Weights of a small GPT-style language model, trained from scratch on English Wikipedia.
Size: 4 heads of 64, 2.69M parameters.
Each number is 128 + 24 x the weight over its row's rms, rounded and kept within 0 to 255. Layers, rows and columns count from 0. Numbers have three digits each. The size before them is the row's rms in percent of the matrix's.

# q: layer 5 attention query, 256x128, rms 0.117, rows 149-191, columns 64-127
# k: layer 5 attention key, 256x128, rms 0.102, rows 149-191, columns 64-127
# v: layer 5 attention value, 256x128, rms 0.0828, rows 128-131, columns 64-127
# o: layer 5 attention output (transposed), 256x128, rms 0.0764, rows 128-130, columns 64-127
q149 088:118087153122104126140124140145151148087157155138117126144126151136151158141163134156140169133072109100101148122103142139152138138113129163124094123151159130099140171150106086151110122140164086
k149 094:177144095118096122124117102130118104156154107155100155094116147098125118117155093148101134133092112152100141131131084141115142148107146140106162097107154121155119150143133131056164145136181124
q150 107:149126155131114147118138106137164105139142140160104173125105135132115088135129124166110137179126127123205076116147124097118145076124120118082140110079155120120126137147130198095134179147126110
k150 095:217126113142140132124150096096164125119122099155130146090198111127109100082124129142114157139127110129108101107137113110117124114114133154117128128133174122111145125124129132051115144120145143
q151 086:095117129121122153125120121151118137168118152112075166162124166121100127140147139106159130134118089161152136164138130081104134155172146126088073149143094139145116126167166160108140123164141118
k151 099:172160142104102102079129104158173170127103170118121101118094124148131143130125133124140131121135138140127111128182120116130140127108102106079147123115170158126124114135144138093139156171167131
q152 113:132093135182114134104104159166136134104140167104142123173148124118108135083121133102137150117112150122112124128116135104085117142167108145093177143112125186183116117105132120133059172099107127
k152 099:067127145138149132128122162151086132093131155093117111186085143112158114145136110147148099130130131128147134151126129106108139115160115157149135134109093135121105118126126115219104154140138149
q153 105:120113141124116129136107147131091159136088119076136070142156135159124116161116110134142139120143142118129170137090150132140107143130115127140114163131103105110131111104165072140097076118135159
k153 096:018124128127154135138144165154101110131107159081130117171070129140126143188135104132147097131128160120150123139111145132154126138117125116118117145140096146141134146141134115188108119127111131
q154 099:121137131109133103096124107134105160132112129094165108123133154118141157160186149080158136080146105155069188095127142175179127146084122146166116117152114120099142119129140085129146090103116116
k154 106:116160120116143111124129125115114135201117118113121150121081141085092172179136132056144121135121144158149164161102090168165127146109131105116106138156090131133149115149120128095160075119146106
q155 087:105124064152122145157100126163108124159123157123103123140143134184163131094152118125148126120119133152080119148165140087081129177156145101103141104112104159151096099121188127113139144115107138
k155 093:059150158153119133121119144143118128124127158076132079165089146134120139169117134117157132119131128136121077131152153138121152102133104136152161127154084144139118112116129118175125138126085124
q156 124:114121127124165127121116119164105144153131178124122104122123146159177156156128076155158162117103091124121117163183151124153130132130093099119169099115120141196084141147127116120091126120129091
k156 107:201152100143162111115113089117136109126108111144116112111145154088142121132124140142119154147095098106146099103145054149129149140094146153142161118138156122146153131135135127021148128123128113
q157 109:128117147125152141097124111157137161160119179106100112128094159133156120177142135103175147113139054155133116124148139173158128164078124107118146075118119110176122131163141162110147133126132121
k157 098:228146096134126113117136085107164121134118095156124143107154120119119121130133154100131144120110112114139129112129069139143123129116135132101141124141166137133129135115108153022143119135135126
q158 097:110136115114124112138148133136134114127153114092129137189113154132122120177192062151116124155114106149121121145132136090099152144166124115122109144101111124130069096142134139121127120178112129
k158 106:230131118096127121124159123126198137105112177145139119141070124121108119158141112143096155113099103142125103164171115119122157159146141117113142163135158137148102129156147130030144165115126147
q159 107:134126115138137129155112140137148113095151146154080118087134132126163137108101117151124126141087125107117125164107111107112128177159105159128095123168158162119125146111102118128104123140123092
k159 116:066115139128060120096106146171055103096151122133139102128164157108143091082112109154111122105128118115101145141162125121129157123140124156138144117116121121118129134087112122198150163139151113
q160 112:152080147160119133170073155141127150089129111142115130122161106110136089095049160116091134139171156113127143133096104132097095141136115143118138176149130122124161095077131131136103129140105125
k160 102:009117135127111128135120181172097119105123162108136100156117113143128122141122113129129102122137131118120142145133166107121109120145120139140114145117088144123116135110108124248123130119121129
q161 097:139113140135125111164138141096128137118061092125157113129129133144128085128095112129070131135162146096108103145144121135135127103174161129156151143132136111114115124091096124165134144097127145
k161 101:046099120160133146167129169130127122140150115138157137141089118127130147131117115151087106121132145116116148108118182142117129131177126136134123100113083128165076153123070114194115146113090103
q162 102:121130115117156122171136125149113115112163119163182178115153106135087152110139155067105135125142123158105152128126139129102117091111162084085137113087126102116112124134146129156124116109122095
k162 102:046133151107113124137106184133120140117125150087129128163097093137126163121126128131123123116115131156100137118119154105113114132105130107141122118081092137140128149146137124209121113152102129
q163 091:124101134115126099138146155135150114110131158156153125108113157120118098152174105120102171139149102104106106141139117114128165093156165163110119165160139117133134127110100097103102145080103112
k163 096:177078115151125121133136115139126142147121101181141154097145147110110135111144074146082137144099103152087109139132145097103114106127146158144160096141115119132113152120066154079169171120128110
q164 104:131156145125127116101110124148144132132102098137144122129123116087121098146132124142080138170122138121115116117147124121153169074139145149173096121132134124086177146110090116107132110108116107
k164 106:076113136128108123133127161125087135108097107170140165094139128115100133085112083103104118163134186157097148155142143119132075114145141137141122156137101105126123123103107125147165153094117145
q165 103:147109128096156111127096126147120171130111148129167101137120118109151107144096109119107134141141134143124114189192103175089091144141109121110186133089102161159098102115130149135134104144098101
k165 116:164127129116146135149083148143153116107135150154125094146134126092127127140090131118139118132095107134106126137180084143120096142102122136165102140107092151120146097073111165122142137102130064
q166 090:128106176140108156128124120112152139082146110140133089113115126176140124142082169175112089120133134108161144089107146166125043166107109135113119135108165110157154129110137152126155123169135133
k166 099:162103123124157119143144147135129084093092105143091111108151126166125104163118107167142134111137098093117132120093096132147134171122125160078114162123134131109122129128143159150102134126148159
q167 100:156157125096168144107128110122118175133120081078129129124137117105138103097150102127132138074137167086108124125138124128135058121121127162085157124119121125133133130125138125156082098118140149
k167 112:082148133094162170132136151131131159150122134102124123182122119109156158131101141122160120131146132135115099101113134161126108139130115110105098123117102126136140145131120115210133129117156094
q168 107:142110130151124116123114114148128150078181120147132127103143102141063141116139151093146101123137096129078181107122129133090093142093115093115141111131122130165139117134144123106092106142130119
k168 110:112117140128132092142100141178115093096121122100094111136190145117131106150107156124121149107127071141164164142103140115117117158127130117126102149124118136122145113109172187156119097140136144
q169 100:141155155081093144090173112098107122153124113136142150096130137108108110149136121101123130118109158144171140093102137152190107103081143148104143137132113105089169138142124111136158119101144151
k169 109:146163127084179145135141100119127152182114086085143166096152101144104174106141132129160093140152163128125115103090120142155115094091128074120095123111134096098184117154159118121123101141145099
q170 109:125160118106108137146136123097138076164145121111145161133137170142088141128153184108136141150136133134124115086060136109151160106132134101131061136139144125104120174144137084127127149153106121
k170 117:143158122128106133118178126126121150185134141110164162117107119178078110113169125095128159154128164130129144159079153108143122138121114087105103106152155130133114161172165092117072096149108166
q171 105:111127120120130146127106128139121161165145188115096117123126157153178154092148119123203125114105115162083124154134131139109138188103089115110113118154095128119121131163141088134103131147139109
k171 105:189177112101118140095139072122148113156134127119138123168111149103142125144112150101160152105115124115130117130170079153139119120088117122111145125144167137148131131127135133062152097164161106
q172 099:138107157086152122140143112084082150135081109137155165152122126076146153147119145132080170108124122118169122164144123154161126095127114131132124175135128114084095144122088110158134114116137112
k172 107:119128107083148131128110151126125143155152126143147133136106101096160186113145111139114112156125148122108132107140104138137118155093137120131126099079131120152156142174109090163121111119156065
q173 117:133122137142112116150131116138112108105145085139130175111146069129102160092087188117075122131151131112139141074137132113128113086099154142147155115105131120131153129099139177148187119128141142
k173 105:033110145136145129143076188153107142105136153104128112134134111154139147119134121132134102128140130142113146112119164131103111153147130121131126139107086125100124112145116123234122129111102143
q174 090:123111100092161075121140117133092124135124127123192154154138146093112155147185120111119182095119099116117194133105129114142168108131118120178129127144140123111092135142116065117075082100121115
k174 092:081130147111148098100141152147110120152141165080136131128100125110132173155152098118129117162099139143162139170112118103127150135106129104163130133125099113129163145155131087136137119107133112
q175 106:105132134099129123141141149113123124147144118136126150163113163118141154168172111141109112125100115189123106142163154106135190087163151118142113140118107090078111103160084132130180125119115090
k175 100:221126108110109115125136096100163159138118131155150137122062109130108157128148110126097133133143141148106096148175112135119121107123150130137163125097149108156117125149132105040178138126138137
q176 088:154141127165123131119128116113100173158085113099123136118165137116141129094120108096111154109120131151150105122120138121109125154114089134107159135154089174099129134104125121129078132103079160
k176 095:044144136124154137127124175167081135132123149075151110166117122117140131137113134101166099129143153113128143151124170121153127117136119124146121150111089127125140116122130112220116121118143117
q177 093:138135131124147137118116119122146111155124127111130115175145140108136100145134145148148152172131141106115150111081118136144108121134102123131086122158150101121141170154137063132061132175138127
k177 103:113167107117121144085155134125124089148128156116115144116147132133104106132107136117138157140114164118149136149073106110143112147111114104105083142170176149145146194138170115115085107151115164
q178 109:116172131093104141108134116092112109165090129111118139120130139145102167149144125081136116144106153174122110098098150136188125156120097116120087128093128132093117144147147119128164112128132135
k178 114:181168142082143139116174100102125166159111118067149145131123134138083116129154138106154117131156174128163125130106108141178137133102124099096112144127134116132168113174192108100102077147120138
q179 097:152173109107154132099203092078123126155155102117145123130086106089159151134167101146156121094129122121140120139142110165159118130075143141136143104122147095106084145160112134150160104117153136
k179 096:238151111109129126117128082078165128156138107150116143118153129119133135104132166113129145120116110126130122098114094154131143129114135126111107084136165113127126145140121127040142123136153114
q180 102:107125145117136119146145129094127119139101110145097181141120140116099173153171115134124111160123154141194122128108115107148163125135142119104066148115131104111126128178117138115143107161160142
k180 111:217108121093120138114158111120183160127114128121109143089126124156131140122136140166123158103142125135158110117133142113153140117094127102109125114110180112135135122160149122044112141149149136
q181 099:122125112177097174148117137149155118150121163168071114108122135169120106113096141157156107139126143136116127138144136089088143124147161090093110123131122134150145137126138139092161168106134147
k181 103:133087144188103122133112094120120118127104096150116119103181161163150087103105126140134141139163117116121099108128166105122117064135124150130165099152165124145103138070102164091116155140110148
q182 087:132116104115111094111118131123116131095129115129173132150141115079126124130199136099126148110077142114092174172106138110143158122134106163185113125159156157101100130129125082138099115099178122
k182 089:070139131081109136095121127136086126129167144104129134166082164102134149091181077126118111137127129149158120136128128144116186139139136132129127142126089120103128105160117096181168133116119103
q183 093:132143114102145112155148131101117093161121103149173168140156158123104145118158121093093194132132121124101124122101131086135168109147147122137121107149144112091097134143124074112079132104112133
k183 091:073145144134114133121156157149103148151124135079147122125139128121095126113155125118103115134129139143120130165101201103137106096120129112146120121118111120147133164136135093184116120124092129
q184 092:118159122121109127135122115106134114168136140128086122100113152168118142161121168112146087136125093146149106107125132161153117158091131100125114093098115151148116142145156165133213140155124122
k184 095:218151107132126131126125086096161129137132101157142125105162134144123129126135149112147152099121122118136137106120086169139137159105121115114128109139153135112132104125153150041124088137116140
q185 105:159149137064148145126140091104100132193124126098158151133122154117138150121148140122161163100162125129124124127115111155170104102092114114098105135140139103134114142148141102113100109149111163
k185 100:186173118107144127116158102111153151200115116125144130115178123119127116140131148094151151154123138138111108124106107133156069123073128104106080125167125127121164144140130114094094102111139102
q186 107:131115113160098129143110123148151149120116151152065129130137140117100141120133134093154142132092142152077139172113116122101120206162142122109121135171109179154112129122115135092124142127107105
k186 097:115122143160055120127085128183087113104137116135139109124184183082135087126099130097141105120145088135116157153156148112115107113155115143126142117113131134124129109067133155155143136138157121
q187 098:138118158145161103091149144123183127097151124139124119138101100111163076141137107175136116137138073124150096130143102152139128129085142136096161106093138120173141128164099181121117147162184130
k187 093:232128107120127126134136087094164127111141106185105151102166117114133130112111135139120161115114113119134120117128089139105115135138146150106134130141160139118121122118120155043148143132128129
q188 095:146088152129142124120125115113132177089087134112124114170132128111146124141133108121113137120114101140068135164164122128129080194158144167121170146119123132166105102142109136118115126108141130
k188 098:152121131139140120123110136167128137080148119151104089147138155073112124138103106106100111099133113134120128156168138153091100130157151150101141133066103122151115126079104144168171151118130098
q189 089:144063150152142113180104134139143142073166137167154101099121120180149155106139170141131106127127134115099156108129155108093127091110120115123135112123141110122141105122112099135116162112084135
k189 100:140082113165131141147131141155119091111124104156091134138124148119115107136137116135093153134119049099082117123119152136119156155113152170139135132142147101135094147119091168120117109103127131
q190 109:148148095142120113108113073140120110140138129138124110126135126084127117099139157087151123130143139116117149133132096169093096194099083139188118099154138141138145107090159138107131102143110119
k190 102:073130144143101129110105130129096098125134143110127125135205151098103117132112128068147111127129100140096176125117135135151111135128095103128088163184080153078159105097130131176134117113145131
q191 100:135116104105171107158134139096114115112106148122170149116147135151122173147150123112122190102104097115149140150098138106150123126141100121116120115117176108115054119113139101139109132117126123
k191 093:079128148121129115107153181138078143107142140096121109181121119112142112148152130139120122117100130123150119127099164130142170152121126152121131147072094138117161164140124090199099101119114132
v128 093:139172157092107101103152157136144143115157144092089123140113123137137124159096104115160122096098122128091125119152107154161123146152105134082148116120120125130114049156106156154124145129095156
o128 095:117132139139128133109115112122105108107142117139118139114246120109095113094133150123136135143158126109129112143125130119082139114129134148150114127164136149124182181114138114120097134120154108
v129 084:125148156121133102121143161154146155081143124137150124116110109129127142163118098114130122165114156103069130129100090114165114159115109144124112133127127128136110081131135091143131140126129134
o129 089:145107124143112164141136082106124079151110129103111129102154146156086147139155136131141149161137119131156131110116143117121176124140128118121156128140155147100144159175173134040104110133094150
v130 098:140117099106158154163182127143111115135096182135120134146129128155133132070145124134140169130107133094125126172127153149106137172179153101100120113137126110112137182139146149125106130102125127
o130 088:135157127093141126100125140150130144121132126135118134105213131099140110167108134107145099128122135143137127145138104129195076137108112135127118136112106124134136116044120144149145115138137106
v131 104:164139096133171126151150089097137121155160136142133175086132141109122140138156118132120150077135100157149116101149106146118127113085127135113117068121169123104146172138153143081162123126156109